Part of a small language model's weights.
Architecture: RMSNorm after each block, rotary positions, no biases in attention or MLP, untied embeddings, normalized queries and keys.
Each number is 500 + 25 x the weight over its row's rms, rounded and kept within 0 to 999. Layers, rows and columns count from 0. Numbers have three digits each. The size before them is the row's rms in percent of the matrix's.

# gate: layer 7 MLP gate, 704x256, rms 0.141, rows 205-271, columns 64-127
# up: layer 7 MLP up, 704x256, rms 0.148, rows 205-271, columns 64-127
# down: layer 7 MLP down (transposed), 704x256, rms 0.0787, rows 205-270, columns 64-127
gate205 100:513557496483519507501503464493473548508575532454492488510495509504497520477511551508505556509508482520464504507486479526519508507537492531498526527506487512490537484519506503501499522531496496
up205 101:515461509513519457463516507506528476484464477510548473522476496498505527478468477555479492450471510485502462486493501501515533517515487541455565486536484537510506501512512499526490520524486487
down205 098:513499523527509514536508535497492540534535485506467506425493498488501542535549499505473507473488521495506505492502490529502525512497495474496483512479523489499489514501510531505481479496523484
gate206 103:497502512464496568526523528474460479533498493486456495497489498532496518480460488459509488479533520497487469526527500518457481537491513492503468517496499455492483452523531498508548441491506498
up206 099:508526467474493485486479555512544514483504514514470514500433511513518510509537516544495488494491540517481485522479530494472464516485442452504476498484533470477503502478520467514481517440517503
down206 102:480553471525487545491493521494467472476487536540548490454529499467500505514472488455501555505523482493493499527498458525495512477540512515487523514520499547532503466498486497510483478533544453
gate207 096:489535485526499512547510525491503497506482483486478502488520532523533469498471469520517518507487505460498504486479486495489508523517487484494557471524482480520490502481467519513493491476527472
up207 096:455505477557520492527479498489495524451510548522495481492522491470515493503507460507509499515513521447510537415527499489508482508447491477502497506491520509478504491529517471470456497488519498
down207 102:483445509456455517443554500504512528503459536476474515501502496454530514467530559488508465496525519546540528492549512523513521489542489563505506517473540531491474503503515518516499493519526502
gate208 098:481486509468540455483495529478500519519494518465543499505503453483525514521517553523507470527491443550444505488496541485476527506495480475468494503519508466492508520522500491495525470475535510
up208 101:523483513485521477534477487517507503498511488480490480496523498533531492487497466495552501552528463494526441484485518491562481538505498524509476502503479458467520527493523498544528512495525478
down208 104:516486504509474513450500524539514505498487501508483519476496503483496470545510511530505482489520519508452576470525535575516518492525583488493535508515514489492468467519500557563545530508482523
gate209 098:471476483513478493493506491515511481460506529511501523511494522490478529471501501496533455527524508513474489511502521448495476466501494459470457498486498500519496467513501544502547503514499545
up209 099:547535483491484537507531532494467504496482533506522555498448513491483438505520497474481483467511529503495495488498521517518488533495495438544470476528558482469509520515479481468460474476535483
down209 105:518502478503465478460485441501486516521509472489530488481508487479454483486510478496492474515487491485498503463503475468539508486531496505470513459500496469514481467528538563519525552543500518
gate210 101:490512515488505479495471503520475476507530509461496483491509509479536525502475482518467514494492548480529511516473506518538474518511475525496554501531519486503489513512530488543496498509529515
up210 099:513490473512499508473470515518514496475504498465501506484492460472526518457502489479498501488484497559524539521504460467543514486500439538493491524514496493519492511485485516467481528522519478
down210 096:517462523518516504529509481457551513512519505501521476496486509529519505490522459466492494536486500480450525486500484448464494478497500463438502501496487483497492476479495521455514499518474500
gate211 106:509496508515520474510479546507496492486522518539506490491494500481514539482484443471502456504491485463518537508475504524499495451545516533514512537502523511514513527518470494529510510495520512
up211 102:456478510482487507497508520513517550523437488480536511524511532524470455524478556532493529513516499508479471509502521504505509495504492450466479486522487514482484461494481517474493484488531468
down211 106:495507547509475537510510497479491495539532490466454481491513434509536492482504501511472515483473498496468502482475496485450478503529471491466505537494455514536512507480529520502485463493487517
gate212 096:550489452525493548520481510494475470491524470494528496491548530500506469469489551466513507512465480513486489505424540511470513475507534517490469505464488526517503530534487499518525485511496518
up212 093:524478509477483497487501493481462490453464507483549507517502539510519499508506507492456484494514452537531488482511523498551477467517478476495511479511500479524490486511455491461539478481510492
down212 098:504491458456494555507517391479517473527495526533452512486546473499509513515524488466518507499505488441527451518500505487512475481503526493526537512481463491485495502505504507519508487422519502
gate213 099:531485504516527486496520535506522497493498499500498578495484515525468489541525560526490484501453512537505498534461464513505512501523461525525514481479491486483504546515476520495499479511474492
up213 099:512522517509500478524501480487492456484482521475494494550499491509484493544522505519473472554496517493493481450497466439557517462497494532459481534499524462505490521477519529471505458496489497
down213 102:453463507502469477528499509531480514492484470488476534493502550465534504518505488445507469541515540525514484512494466439525488499520493533490517507497460519496486475497525495495505495547524510
gate214 100:505516488498556524484498481439439468503510560510482445486515482481500499508524518522466476502510503506499486512536575474514468444500461496499488488477541514491546502508481514505478526485503522
up214 098:491484457516512520499484522517459513515520530487496476502479470526486534432493506534525538469483453536503491505486470471543511527482494508513512523516512514484502497491479477514479540482472541
down214 100:482493489495485510488501469481510513525480472526500528545465526500497514466479489472506502492537486468493498489486541476526460478482491490495497470483450496465528480531474505509486510508510502
gate215 105:534500495505540471520476500486505492504518553499477512502517471497519500486500475498469523491510476502536523448510517536478498448514476474506469529541510526505512504499511513486455496549537517
up215 106:480511470486462524479506491516511494493512493500458472539529535483531510457493528497457476520507481521493488530504487492465487535502526487503509482512487472443508540477518452519476492452515514
down215 104:523504499501477495493525472473536492477505467480522491457469484508508529512467514527553551485504504485505523516494543525493525539495494506511523445479502488485513473515439512490537482497466512
gate216 098:510510450509525467483522491527502477495531510518539482494515496512512512483470545526502481518486512485481521479527485497514496483522567475520502493481513463473492448477503501516510485501528508
up216 097:535534481490534516512508506442556508495506467551471520502498477493470476450479510504512553512517531449512501537511523537464552481490520462472537511525503536542492506487479476520540491467512490
down216 097:454483541509484449507501521527520537482522497492506502463479507527455510510490484503452464484522467546481486496519482483509476529497529467496477491469512530484513482509491444437454462523459524
gate217 100:496501513519492511479505520505445524521495507535520529494482519509546465497538470494481539467489524477554499527507495523528490488519490471498473485489500486526523517509502515518506505496537535
up217 094:535546466475480508526509514527518452535486523506503482517474511480456497524459492497531486496434534486454488485516462511469486524501513522490497463471503510460492490478458433508459487499481537
down217 098:501474531494483503474520505493517534548511435495475543522498504495497511533513502477479469470559476474499544491470518493518553465483496516487504520488518530501500504493493537546530505555511530
gate218 099:557487498520421492512516456476480504498532497466514460512492472458500526473519505475515523495525523516479487529546503526545496549471475508515493491529487537489483441531564488496450458505455503
up218 101:501478488515485515519507432507498490496485498460451508503533500513504478502518516463506502518546524510552509466513494519505537554475494478515521481498516512524478491526487540512493546499478515
down218 100:470520561497499493481507498507511492548517491503530532524498507507497489515518491530453493526483516509504497544492507467485495536522505495512481536449536459521482522473502445531474498535469477
gate219 102:507495482488499459530502541470524500459485528495485506451519501479538458516494482516517452505478578526490482500536543482484513514513469508512448532509498481473474489533490506542512499515448509
up219 099:497510490531525489492504499491498516461535555485464507480501523507474489504435536520546525500481497525525487507507494503517502538526514506503527455545447500511480495507531490491472519470522468
down219 101:544485532494483464475505484545513518561497401496515490523447488491520482507540498530538530488490457514524450534475501486509569501479511503478470533467535549504482547503519454507541483487490517
gate220 100:547487479501538470523513468487545473515519507511513504474513506462432503509520479519516480475505519470506494509470535505534495451515503518455523477504508489492493527514488532501500549450483515
up220 103:531511462533497452496514513514499482549491497467486519505494496534502509536536514475493511522478507486515490482448463461495507480497507529499524492478524502558549516480507539507487508468492530
down220 102:527500506521466541460491514483484482486521493501477491516496495486462476523500501502504514480481482550446513531469520540492473453509490525469521485519505480499457460475472493515499458521511457
gate221 103:466517468507491493503508508516490507474564490494526483533481479503526525516573538522468525493475498509518491477509482476535501447535528477516514479500478467517520518539508481494537538480484499
up221 098:443506462521502452508497492555446454527556462478450469485466503497507500479509482493564523476497488499448511505458493457482485509486529501518528488515492516467499482515458503495505488488508511
down221 099:500507513475532504541496486478498462506460506534508496498543490494533509469487489483460494514469547486510507501496520509458530457484497521528520516496498467496525510440507497488452499532488529
gate222 100:486540505479498484547523527488509511467462538486520507516490529535513532529508500502553489503518497562495537511509511518499483478490529489503550488490462494523498496516505513496530498523523529
up222 101:482516506528502540500494505527500476479541508499506527498508477491473506525526464551534533480513520516553477533505480516488538534475506485522509507465523560461516485488491508502534522527533510
down222 101:454525466462506497538470492507515480510473480471510480471524526494513468461482518540506500495484542504495480512505511515489464491494531478526469515504480468510464534502515510560502519493458548
gate223 097:503475474498534489503487533505496522483497480505545469499500565506516496501542503485512485519520517480571493480474481490537484506483496502522493494498526485484534519523479513525544464495489504
up223 095:463533509528483504500478492495519483486514533542549523510503520531511503459504493503560522482504487493489478509518471485532512464526507551542466531485505512478513507508518496525478527520503526
down223 094:531530480473503470446516491496485530542485450509501488525474530446504518548473542538465514456487493486502525509472530504544532491540471550492510487506495512466478496524509517524514499506518530
gate224 101:451511462539508496483482469464504486490484481488530524448518505504485499469527506508514525512487469471476491508490482510503505460469518493455515543493459486533494464539463489505513498495567532
up224 101:502478485502501529462510501477506473503547527487536484492495480480498525517490540504508501455476500514495473515496449461505471519510460488483537484513487518512492491499476504460444508512541497
down224 102:479495497509492473496538492501503460522478513442461484512520531450451501509497471504470492542532493518469498475488498498528464500476485504462518509489487450544493475486505486501518497476479475
gate225 099:503464505519508548499477491500491488516488510501514479549465507577533499491501531485468523495511519518471506508477454499461539492505526534512487504460465484463494447466543532503479478509527523
up225 094:485485506506491473463525486477532504485529475472474508519498463511506476531494458550518500523524539513510488493514506466510494464497516537466512496521457518502507490514511494549492497528496522
down225 098:500511474479492503505515516559497506537548482470533528517539494503530498499478472500471498535531502488517475530506502518508484502463490484528465503452498485502482509513501520437471504510517470
gate226 097:489492503490507472500487469523501514518504516498496472484513513470465507510476451486475471476510572491522496500514495493501489524504503494481476513503477493542488533507517477509475526515524528
up226 094:508495478472539507485532468460493512509501468480525490532514516509512502541470480516493500479500502485457531486517534496527475480440488544500527495494446462480516463467496515517513458500527506
down226 097:499499493511498516458451527521528480521513522510533497493498469531513480475531501484497492486505496511415489492497479501497492475482511512462487496483490500494506467475527500491447486506483487
gate227 099:444479499501486475524527538482495522513494532476489524535502493467523483499458519492479514497502515495527463468527520490518515523521499511485486507484475523500486532556495539477488506545508492
up227 100:491527476517478533466473488529509486506516495464497521494514509517496473519519512517507489460431504524516507488544493492481496489531502475507502497510549462502479518502488498498458433487482510
down227 102:504554499502530502492500488456474478453501465510496538524507496490504535486485533501514529466483487512501517470488456471501515531526506524526508477525471508480479498519493477526506522530473502
gate228 097:485506542475505491548486500521522519581510470479514537505503502504491481567535545526517511516495494496484483482475487481502507462527468479505485482495529475444527518523464455479485568494526486
up228 093:519506479527502501458502517471512504496481577494479458480485462484477511493496461503495539533524501484509478473510506511478455492490509487500494518486521484446466498476471472518523537416482517
down228 100:487484521562504535521515455513454491495490510492500507501531551529507466470468576543463484467516518507474481515529555498495501464501514516526422465519521509489488493503495496482489506542470511
gate229 098:526563543534512477527530450520499495516476496503509548520503545551553531500463518565529537511512476496481515522519484557499550501500484508465488500472475496536478520502481488489471507490474498
up229 097:509480486508471518466531498509501528493496487497461499497496484507541518497519516509483508499478485545521497550540520488447485538505478511558531509489490527498530499518475509470510516563497486
down229 100:500470467460499519551484504477513505521491556510495480548505500514533544534497529457506488514497547498503527528486539518481550481500495517510546482481528457503467511533512508513506493535503505
gate230 099:520502493513508507523496524522481533492491492512514539459493480505476543530502469480531529477504542509469505449453504475529481511510514470521474505493549475500463455459475490475478500479519469
up230 097:476490515481496535547505460481489524439542533472509446501518508481502522505465499499451476521481509524517492518513506470466518518519517493547503477494518525547515547451479484535500509511514506
down230 098:542514490504483518518462522511541493517487489509496559546488505485495488482448497446493491480513492444529502448461484491540498481486558507529489452506497495521531525485493480490509509508527474
gate231 102:531511491463487513504505490531527508501491489479514510488482497497532496524514467498524482503539503501499532515465508523520508516510493502494437491503517459547475505498482506492511495506527454
up231 099:530519501498542531518487496507501400436526503474496529500489522543498486522509482472503492451526482494480488509471483449531529460482483459512472500545512487522460495517514500489491523505492497
down231 100:526512471476534491492543559472483555538518500474480533546469460498458487511507485455517468497493478459513539497504498509507523512477513488524497500494494523536467521492471517525450476495484506
gate232 097:509525473493481484512505509494468497506532511528500497492511513526519464497511496461498521497523508485499488523498528489521513502517479464534449495534479487508483518491468517501491459538505445
up232 100:499512505483552525490507487494524475474499516497533451523476469536516502493510487491535462461555497526492480504484519481474510494476527478520532470465532497499546499520488543502501461515515488
down232 097:503526514530508512521523481520474502545495504487499467471527524513535516492524490489456529455490503498483505498481503493506468487528515472498469495537470506479478506503486500511536515446515485
gate233 100:478519516461491486498518528494500499499473487483563552487502505510475526509481538485502489526519501485527472516485432548523491509512501515528466532536495526505455476487532507524500483494476445
up233 101:494512471455500493522493517484542552511520458502484478468522511517509502514544465523442497458518523499469516428570494515500489504483473560496480472535538503494472544493511532464475528472495460
down233 099:500446492497533453464516511491485502530515507529496506550508465492486480529474526511515480501492470502498491518436523483539461479481484473502500521512471494547485534507479468488495479521532450
gate234 098:484464560470551482516531494485497470479496494526470532500499509520470551545481501452467466522526523490499481515501512516474461482504466511460498469536505509475487509522488507498528528488521496
up234 100:485451517484526465435492504482505485527478515515511508496488494480455522495495433458532513504469551509540518473512502468479535488480471488489500508498530475513485494505491508520507434444496525
down234 099:529519468465494500459494510516487495532533487431528466518547523479497498486500536515444489481517499550548517519495507522501481509477476493506494488474538500479518545467489506508502506497503506
gate235 098:506500507493469548491505527502529506554505502482484492514478477480480522455473537529496485536516491529491554516490513491508550543474566477444503506535514548483457490495481472446512510492499505
up235 100:464520456476485543496529520482465502518491519502478499520460487514456497470519495522531486464514492505515477495526517511520508480534510508497485543479509512441522468485514469522492488481496522
down235 097:496467465513523501521551482526525501460468460527529516517493471482501481514507528503535516511537496524475532484519535439467510524495526517532531486540484462467503488512530513517519528486471520
gate236 092:538488529493533497493497480540500512554484526484559476461464464503523493486508496528488516527473500508547501498415516486460514477512485513493444486493526496491476484501474510547522468489497466
up236 095:527496512506481520493504511576494478516492503478525512490515475504532508475471532527538513515514531466520538504505537494499475501499538509498465446470500499466538508508490465534489454463498488
down236 096:489517499478524542482522506505457523520569499493527496478545539478520493492514507474486543505487461513515491515511520498487574485499501512478512525515535490503515493514479514464488529492526495
gate237 101:498513454504474512478500481479505497480518514503491507513492534543513525462507542511524524504480475490469488542540480509486481492519527497540496536528493449477489473526485529489486467477537570
up237 107:533485504512505525507477521537544510501487447489537511510497489521492489505491518521538479432483497473481483483504471481498462503477487488506494462503502515533526498529529529489513492475513484
down237 110:516488487446514487473476497501517508541503522495487484485443482490508501497476497522520504520518455508524489511495539476494467553507495480509483542496491410515475514489500486516514479528532518
gate238 102:501532524503530471532502487473541492476508511491505514468474468533515504480516507500517468498541487532549522524476539455498462479490484493461521525460496469507493506508468484491536472469527506
up238 101:504494477489546500497487516514456501472514475492500520502536506495513500475532466484482488485518496475494479454523498472533512538473503478541519463538544432515511515485483535511557511518504515
down238 099:500536487514526483467521509437514500513537455489486499484493529520516535488489517494498485481531532539504507527465530483482516506495466501463514497495472507449487532486556509500452509513537462
gate239 106:492494526531504533514510533445466501478463487540504511492532504498548536513513510492465506522499472524548494488482535455481485468474513515526474510496491497502514534472474504481510465482492504
up239 111:451481520519521513510524459480462501490475479494553522446511468477489499506487456514544525526464526459484518497522476523488473549492495564520506501534507525521503467495513480480540508479518499
down239 108:527531506507510526519480494500456517516522459446529501495529467479527522499493504527527500508447556490507579495552487496544532491511514515490503524453487530497507533509461518512522504462468528
gate240 099:488553491467541496478539472526497495508451469475501485493528474513501499518494518521515582495473501533469476490504484438552488493497502509502525479517478481512488540490509487505491531517488519
up240 092:474545517455501500479487505520536520544525504512517508480467482465494500543517518493521522508475456461504527535486512496476518511503516520517541544514529464481514544499448484510521497511493503
down240 097:515503518482488465558534489505475543470529476482510504480484536530518523454496493546481495522521503557530514497475498486464480464480488493490494494444513518481499493495572491498490499540508493
gate241 101:480526504486532464484474539534490518483528480478508517504518469473510492497471555508491516487514520535533497506500494479531516478491510475444454491478537476561493518483516453485480504528525483
up241 099:512511503472475480497484511525490499490457476448509532486497503481489530527505469469490468514537493500466516434502477475537510470504454529481509470489492500508519524536442519471547540518512470
down241 099:504467466522516492463519517495554541503524487497544472492496515510480548509486533493543535520462516538485531478519517533487503498525485485558536475497505519480484499539483470534478555499540489
gate242 103:477494511476531524483509504483485510534539471456531493486505546479439494471492449470494487498476464466486511529466529478485496473494503525468515516493490468548474468521488502469503553515538503
up242 104:480508514461479470516488527494499476524474478557542491484490497523504484511477497491510526465497528478505510478519525493511518504493508476493497468497510514498472567498501568498487487467529531
down242 102:493464509482532498505504513515526529489533468509449471462516484500524491491507499526502519541522503531503511516485502503497449475487489510513462487520457479538498462491510468516489504526480483
gate243 101:459488489506533504482491513474484495537503503492532534456487509489479518517457507501482497545516503522547503503495502509522464531497519530476495538493462489507510522447521519510492511504512499
up243 103:503434546505458486502479472466506519507526532504464480479473477476480513498523508468521488468496471498477450487488508504550511502525516491518466494507512490484517503533509500515503487502514501
down243 103:525512506503479505498490477467462577518478448498478509439504498521520496472521536516455477477553506500504512496493512494495498472521471520461488496539549496506472492480481510417497527508469505
gate244 098:509533507495495509498517472492475516496477515473512476508496512547503505463504517463512541502506486516502488500462483509514509496521450487490495485518548524494517490455512507483506496484499496
up244 096:494456515486478469484479492496493452510498488520474536472435501473481540527522498492463496487574487471506476512494464499536475545549518506508502510492525502441466512509554502499498510522459521
down244 096:540498495476486480494507472518503477498474519511542468469521458485509450514540497500507491511526464526502505504553495494495506495550491498529536506507502480490569480465528522483492504500451519
gate245 099:493464484503493489466500481548503490476503523505475488522472547536517464478470522522502482452496470532549498546560514477494517495481495526517484453469546488483492458535449505533499512492456514
up245 100:511555453517512530483533521506535507480497490489465485522496552504510487467504553512530491491505445482509490497502505499476523507478494544500562480476477482505507510512481523503530508499507476
down245 098:483492464481515532499523488529504478468538485508454486485495470499514506523543488523501475547494520504509446489491451565498461505530532486512476483522527501502511445540479522534519530563473497
gate246 099:485486473487508522505494527476504482476497534499516505509490509459469493514450520494503523507541497526456516484523478533485509511492472541484501529471527503535534535505501530488537491496533511
up246 097:455552471509545502492517465503499482504507541479484519536497443488492512496467478485527469533441477511533491503546512468533482518435519555515433543488513510527482525480475495506514540482527487
down246 096:504532504505480477502499477509499493486539477539522516483497479538496449486508465512448462510539494444512497485488503482488524503515507504460518513498461462465497512467521487536493513560522494
gate247 096:566504517484515521518522495543487513487513522461551495500488474549512490479461527486505513508560518540485524526474542479478504478505523521541515509522472497484442532532505506493476515535485482
up247 098:489467489506490494559501487554471530528464510495532474512469517508473483525573533494466480478482498518515492492473526468491529500489513518449477495468449520492501531503498480482519533498449428
down247 099:516525509495517507436461466462518504488530497487479540560492518522487527531471492457487483477542510491508518526530496501550476494502490548531551477485490481497487485475531477491515498502477529
gate248 099:467546500498484551504546487504459483494525517546492509528504451462513515502520526502531503520487518493491495541475548478498482486492509573508448519482453516525504473530447537511521490532504509
up248 099:528512527499431544505491524487512461502516491508524496472507461512503511546508468490452567533535474513493581516536458523487483533437511502537472503508524479500483486482506547483490503492485518
down248 102:490509459504543523494486489495478515527480553529527507471531547467527507494532495514518515505505522518495478468456504494482455520471495504470520538435497528483493469470474491539523493551472542
gate249 099:520476539542491499462477500548512484510533516498494509494469468472494503487446528480527533516542507504490507468493509483503504475491492475482487463528555500504496490470484497493479479512475505
up249 098:517478519515503522549533496443484496488483509538514483493506522542469571467527535483507517533515524485497491477513477465478531471504510555493506537466469465483456515540454493473495522508509513
down249 100:508513515509456476490514523523513535488493464495491479499547456469501497494489483518532522527532529515558495478515528515493523478496489465467455520498521540516522504462511502529533509516486493
gate250 103:538549507464491481486535472494509512456481522489462527526491522520480470485524506483508491496503534519498530507507491498513500534507468501489508505525486489460501474485524530511460503494461517
up250 099:518493513472478500557461502494495445515499487531490491486440495474497485512472496541534525507471492486497482516522518478512487518475520536506525559515450491489499505513469504483501449496523514
down250 099:479507505500502476448477535515455512492510499486489499462507504474502505488508513499507460500477498521509504528456475484445510480536471494478524532524574519519506528514454460496507541501501481
gate251 097:491499486498478491500487516556509496498508503518500548528543514506510442453513475510489522517499456537522523480530454507492457469535477494473481468471518465472453484491504489527529518511507499
up251 099:493476496480449481506505476470495491474479486503524505477511495457486522456481519496494451480476520469501472513518507530525488530513452467446513484522534503489481477511486498452518488538504470
down251 104:489496501501536487509493507469488472511493456533504514592465496512494494488488500559523528439497493507518509498518506526527471491491556450476493472502468477502467506491477496516449500508565512
gate252 097:491544480522507496538469519521523533519502514471487503523504540475504448503490485504502494504523520468495540466581465531523496488533491479524488524507570480466481529443469471491488527510497494
up252 092:453492483509526530508520502532459486523529482531497529479537479512530524519520504510480467522475528474533470493446528495467488484485535466514464514465505508519502467527532517543510464484466526
down252 097:489501503530504511488513517528531506467497515506543485545467468470511493498536533484528492526492516488475509512490510520465492479465498478488493469494549473512489491502507503504464487496486492
gate253 100:503459490523457486464470475504518499561484522499507514488505500486470499507475524516540523588519561491534495491462560526518473496461486499462449522499538502495500494510518470503492514517515543
up253 098:480505486509491500497470474525456517533483517537527535501479515525478481487508501519531496476528466465509552471519487504502506535486467490490547496512472537496513515493498444484465504494515439
down253 101:531476487478528484521527512535561498538478497448483499516503530469477486509493508498475523503504500514509547483508539494497512446488491464495449477500521481489530475535539526511523473483463514
gate254 102:456448487502537486472425500482527474532502482470418479474504483451521531466496469507501492498499454522489531532511530531538453473472492523547492504502440500497483531518532489464491506497531533
up254 101:522512524504481483456547498457509449495536525507513509458502462532462485466530520475489519521476456497530474461496498474500536528496494530489473471518457448493449536468520434491520483485480527
down254 102:466494498507519487535456494516498521468481456513477502545515486490486520530496467517516464500455476509469536482521501510464463448511516471500498542529444494466526510516483510536434518496468463
gate255 113:459511464471527500483462505531495456504502496496455470529533523535513497503531477515513479489470530461525492521488509475513471453444501472504530535528537522523480521503482476526502528490495487
up255 113:563491544505449470544521492437498546492509486518488510498470523487532532489506533517501469566499463515487484470460483514510533514518472504494466490485464473527482477507511541502505501485489541
down255 107:509477540530553487502512520471523550528544483484533469513492516512451517535494506457529512500499494499517494475492476503487476531431525505451490496522468527528490512518531506511475474481537508
gate256 100:476502485475511514460532471471488481508521514464479536494512500533535510505499499465438498508494465520504483497477443519547478474511492443507502471484523512470472494454522465477493482479507515
up256 097:457538459481495505517525500512504521476483527483485516469520465519513488509509517527526506537508544495508500528536542469507553491503535514530479478477503454549491505486482490491510507519495490
down256 097:507528493523459468488481497556517490527525455487491553532514499524524531546480480531491506477556499494509544452539486484486531516493509496506521521521535528444489513493545443520504519478519488
gate257 100:469536532518502510496507488542483493532524469451525460502452505510477490502476511509496506499526487515494478501483521485471483478472520492544510455512508479528521520469497539510544524493515506
up257 100:523519500475525538469501537488520469398474503505463513480509515478458516490487488487514503501511515492503506485515482498534538488476474479499513490513541532527492482471486484548456474530554529
down257 098:472497525483501509523493530472458485556462482553478471491525471550511528469464528492532548486512501513541516523483516497495497553532502483510499486502507509512483457537521473466508482508489516
gate258 104:496504552508463445507489517538478510456472516497533517545486545479508486524503454516526505441512502473517505480526505491513506563540528489508460520498529512499435516501503511515470487510453558
up258 110:540508503514512494489522519486501501510511488446510499497490481524515483522506520470504521502493493498509519485500510460446491489493511492486481451546503506491489434528513448526511519520507464
down258 107:529532525471528496478529507472490511499532491488501487519514531522527475460490522498505496503506460533515541509503483503501506479443523506520474462483503519487499487543476477465461512527496495
gate259 100:502482553451533472511546540494495496493458446454527472506523527505484507454455522445529524473548524513477494508477419494527499508518462521533493482504458492486522492499487534476512489484531492
up259 101:529510533513501481527507544481505462514518511451530462438543493491517468488502476549492490511516522473520524509545543462536492476492477496520531474511483505545505512472476519452488521518507481
down259 101:515475454510519479475521541530466514509494500532494478476524512475514480477493500506462490516511498508505465520470510506527493472489528538494521490501479524494508496432509438494484497500478501
gate260 094:502484493524526518515514490538531490449498503514533539507479529491512479509531515494507479497533521545461507469492541494529527456483513526489469470425514541502503491500479491522494481504500508
up260 093:525526492489543462501525502535522511530476515492486498509499501510551539469485499542519487494512496508497504516465514543495446466531515468472513511507486486439516471479521461519502467521480470
down260 094:482484549509519468505516522484495518452502494453533502525518505486483495442498529508490483516516471521532488538537530520455471533502472461503459527483488526494496516526498522489537488484457494
gate261 104:505471519506506492510517495507465498472494486491549522521508512479482503489516466444538512507480497501510526476507473509552494518508520477496465486498510496467502502485522495460513554532510549
up261 100:507467481526490475492469499501457513483545531501502477486463472521518511471520485518437493479491531493487509481489467497483489460516500477474506499496537474504479495465503478496507483527489499
down261 100:517483490481498534496485500511521471484499488499500559507504520489525447489506499484527552483526464444495494489455533540504510497489478495495486524507483495477485511516497512498504516521506529
gate262 099:451537473527504501486502503535474490541549486466509508488521448491511492513546496521469509492527527474519528501553495483514463519488477545572479440490507510490491496508482488490507519521532470
up262 096:507481507509493525486511494540557521528520505485509459485513492479474543515486522488482514492516528458455504467502477437521452522477481502478490450447476443532532489518515517498461480498510542
down262 096:476438477517518528449510497524490518484497489522519488469508519529510508515472479495473542540469549551527505519501535503533470483525485468513469513539519519485471498532554527513465491487483516
gate263 100:460471531512464511488472515545512518495475478494511498543476475494518530521518526504514512493457501495492512526478492502486489486505494529493463495499516496517444529519476502493493481475509454
up263 107:501471493500495486502540447498467528503496528505516511501460483541496507468530496459505524473525474482519522488502536482501532534480468516518476516503480524556528513535503490505517515515457480
down263 104:539476488490547499548486528552491516443512478492471486521490516503494506521520495484507541507464507525519506537518481458522468492518490522507491497510477478513512522521461503481503511527461500
gate264 098:523468494476520528437469469506468492513467530434485543490474504509455540477483517526503492532479517509521499522464491513509457475455504466502488509522502469459471483489507550494512506532474467
up264 099:494446502518509519482537485515499448506482467457535488488532515477530538536529493508499513479541518527453481528515460467488551485502502518518486517502521551510513515539522545446480529521482509
down264 099:482471501500486529495487524483479477547521463513498527497484488515525513513470510506510496523477529489552465520524579529459520498537486508526462582494491506524454462511495467517517479499512490
gate265 100:448542471562506514531505495508524468490539518487512495534465499480485477487477552480452534482506540473482500517478470502524508481497479499504496445525556484555497522475481455479496518512501487
up265 097:513504512515494524479514488495456509505534510470486483502480514509503459486479515506457519534486538551489524464492515504523484534539462485513520485530509503515502553488488515435558505456509516
down265 096:508493510464507507493486505517500472530541435536548518523566502466508560469448495496518504542477540511499484478514453494469507464448516508531491495504483506484481496533511527521518498524541531
gate266 103:473485499462505451460482503492487531465488502503547489524476501501492509498499499509483483497498516512468474504461477508519522493492519500529517442486517487503486478466503489508519500476508473
up266 106:503484502496508488530483549448520517467497495492458565536480532510512482494478503513492521543516506492543470502495507517482480529474571518541486489503546483484550493475480502475526499526481472
down266 105:505497503449452508501506465547462470529529518458478516502475478510494540485517500496506489520477504490459488531529487518496447497475508490548540517476516499508522523488497498498501458528511491
gate267 098:473468539551484510474524513517517511508512529491494495517541483520504502474460527502548479470489502485512528503458462504505498517484495473554492525502505513512522516509504536483510534527483470
up267 096:499509514554502515499532507453525509505554496479495498536492503492525512527502507485516487522475527519509482533481539483530465465498520500519496509518535494500490500470507508524508439488510501
down267 095:516516485513539500459511503504529461466494500500465501460522513479498500481518515512461519508477513472458497524465460519479496511531531551508509515482487516545494487499442513486474500466535462
gate268 098:522519484499460512512529497513478520479500439522519509524503512496475489522484468535498516496553473513514522497510502479495498478463496497501471510521513492478515572492492509471483540513473448
up268 096:503490524465509480528447479482507481540489506505518477502491492470503473521462489477540514468456549472540550509530527532475525520542461542473507492491528507528489487488490514512480454557479529
down268 099:470454513546546459453492483537515534516515501499494501502477484530504501499575504523482494531529459560430502500493516536481505501495500487537497469511467457529533523506504490480523488466480454
gate269 095:452536475534522510530510473480452526519506498511503483511512496551507494516484503546509542503503522462503543491521548527526471527537509484439489472528508449522490527515482518521483537516488496
up269 091:496534500563537503488501494476502493533490491558522485538498514516558494517529479473446526533491528503550509510502481514522529506499521472527492495479529520472490526499461501529516501490501508
down269 097:513478511492450526491525486522501512504492475532494474514469498542480504473512537512505490504462473489496495507455488462414456493528542520502486539481492480521553555495460511460480486465497492
gate270 102:518528503553504471500518449526513458486519493485487489507524522467498510524474499470499520538519559533538516490490504518519495493498485557491533495506530540499482477476520453503535506488520517
up270 103:514497499482524483549520537486497506512475504482468499482454522541526507484493483513497508514509538552533499462444506498502579512493490445530549516505496503527509534476506445530540451472505501
down270 103:527505493525531495501528466483500451473506512463507516518489485483505504472505476516512498540487480504476497463482510512496456501485473482510458497520505488512491519518502495554465511502535477
gate271 105:494513466507509518493558506526464498493492513508470492523486524494468520498503482500460484481485479480500530530513482484502514489514493505523494532492534515496487509527519477507501560492515477
up271 109:495504520468526491520508507514500504481496509503476477525492507542474515497470454524466509503467513529480507514458544501507489511456427488507510515481493504507510506516494512474543545481520470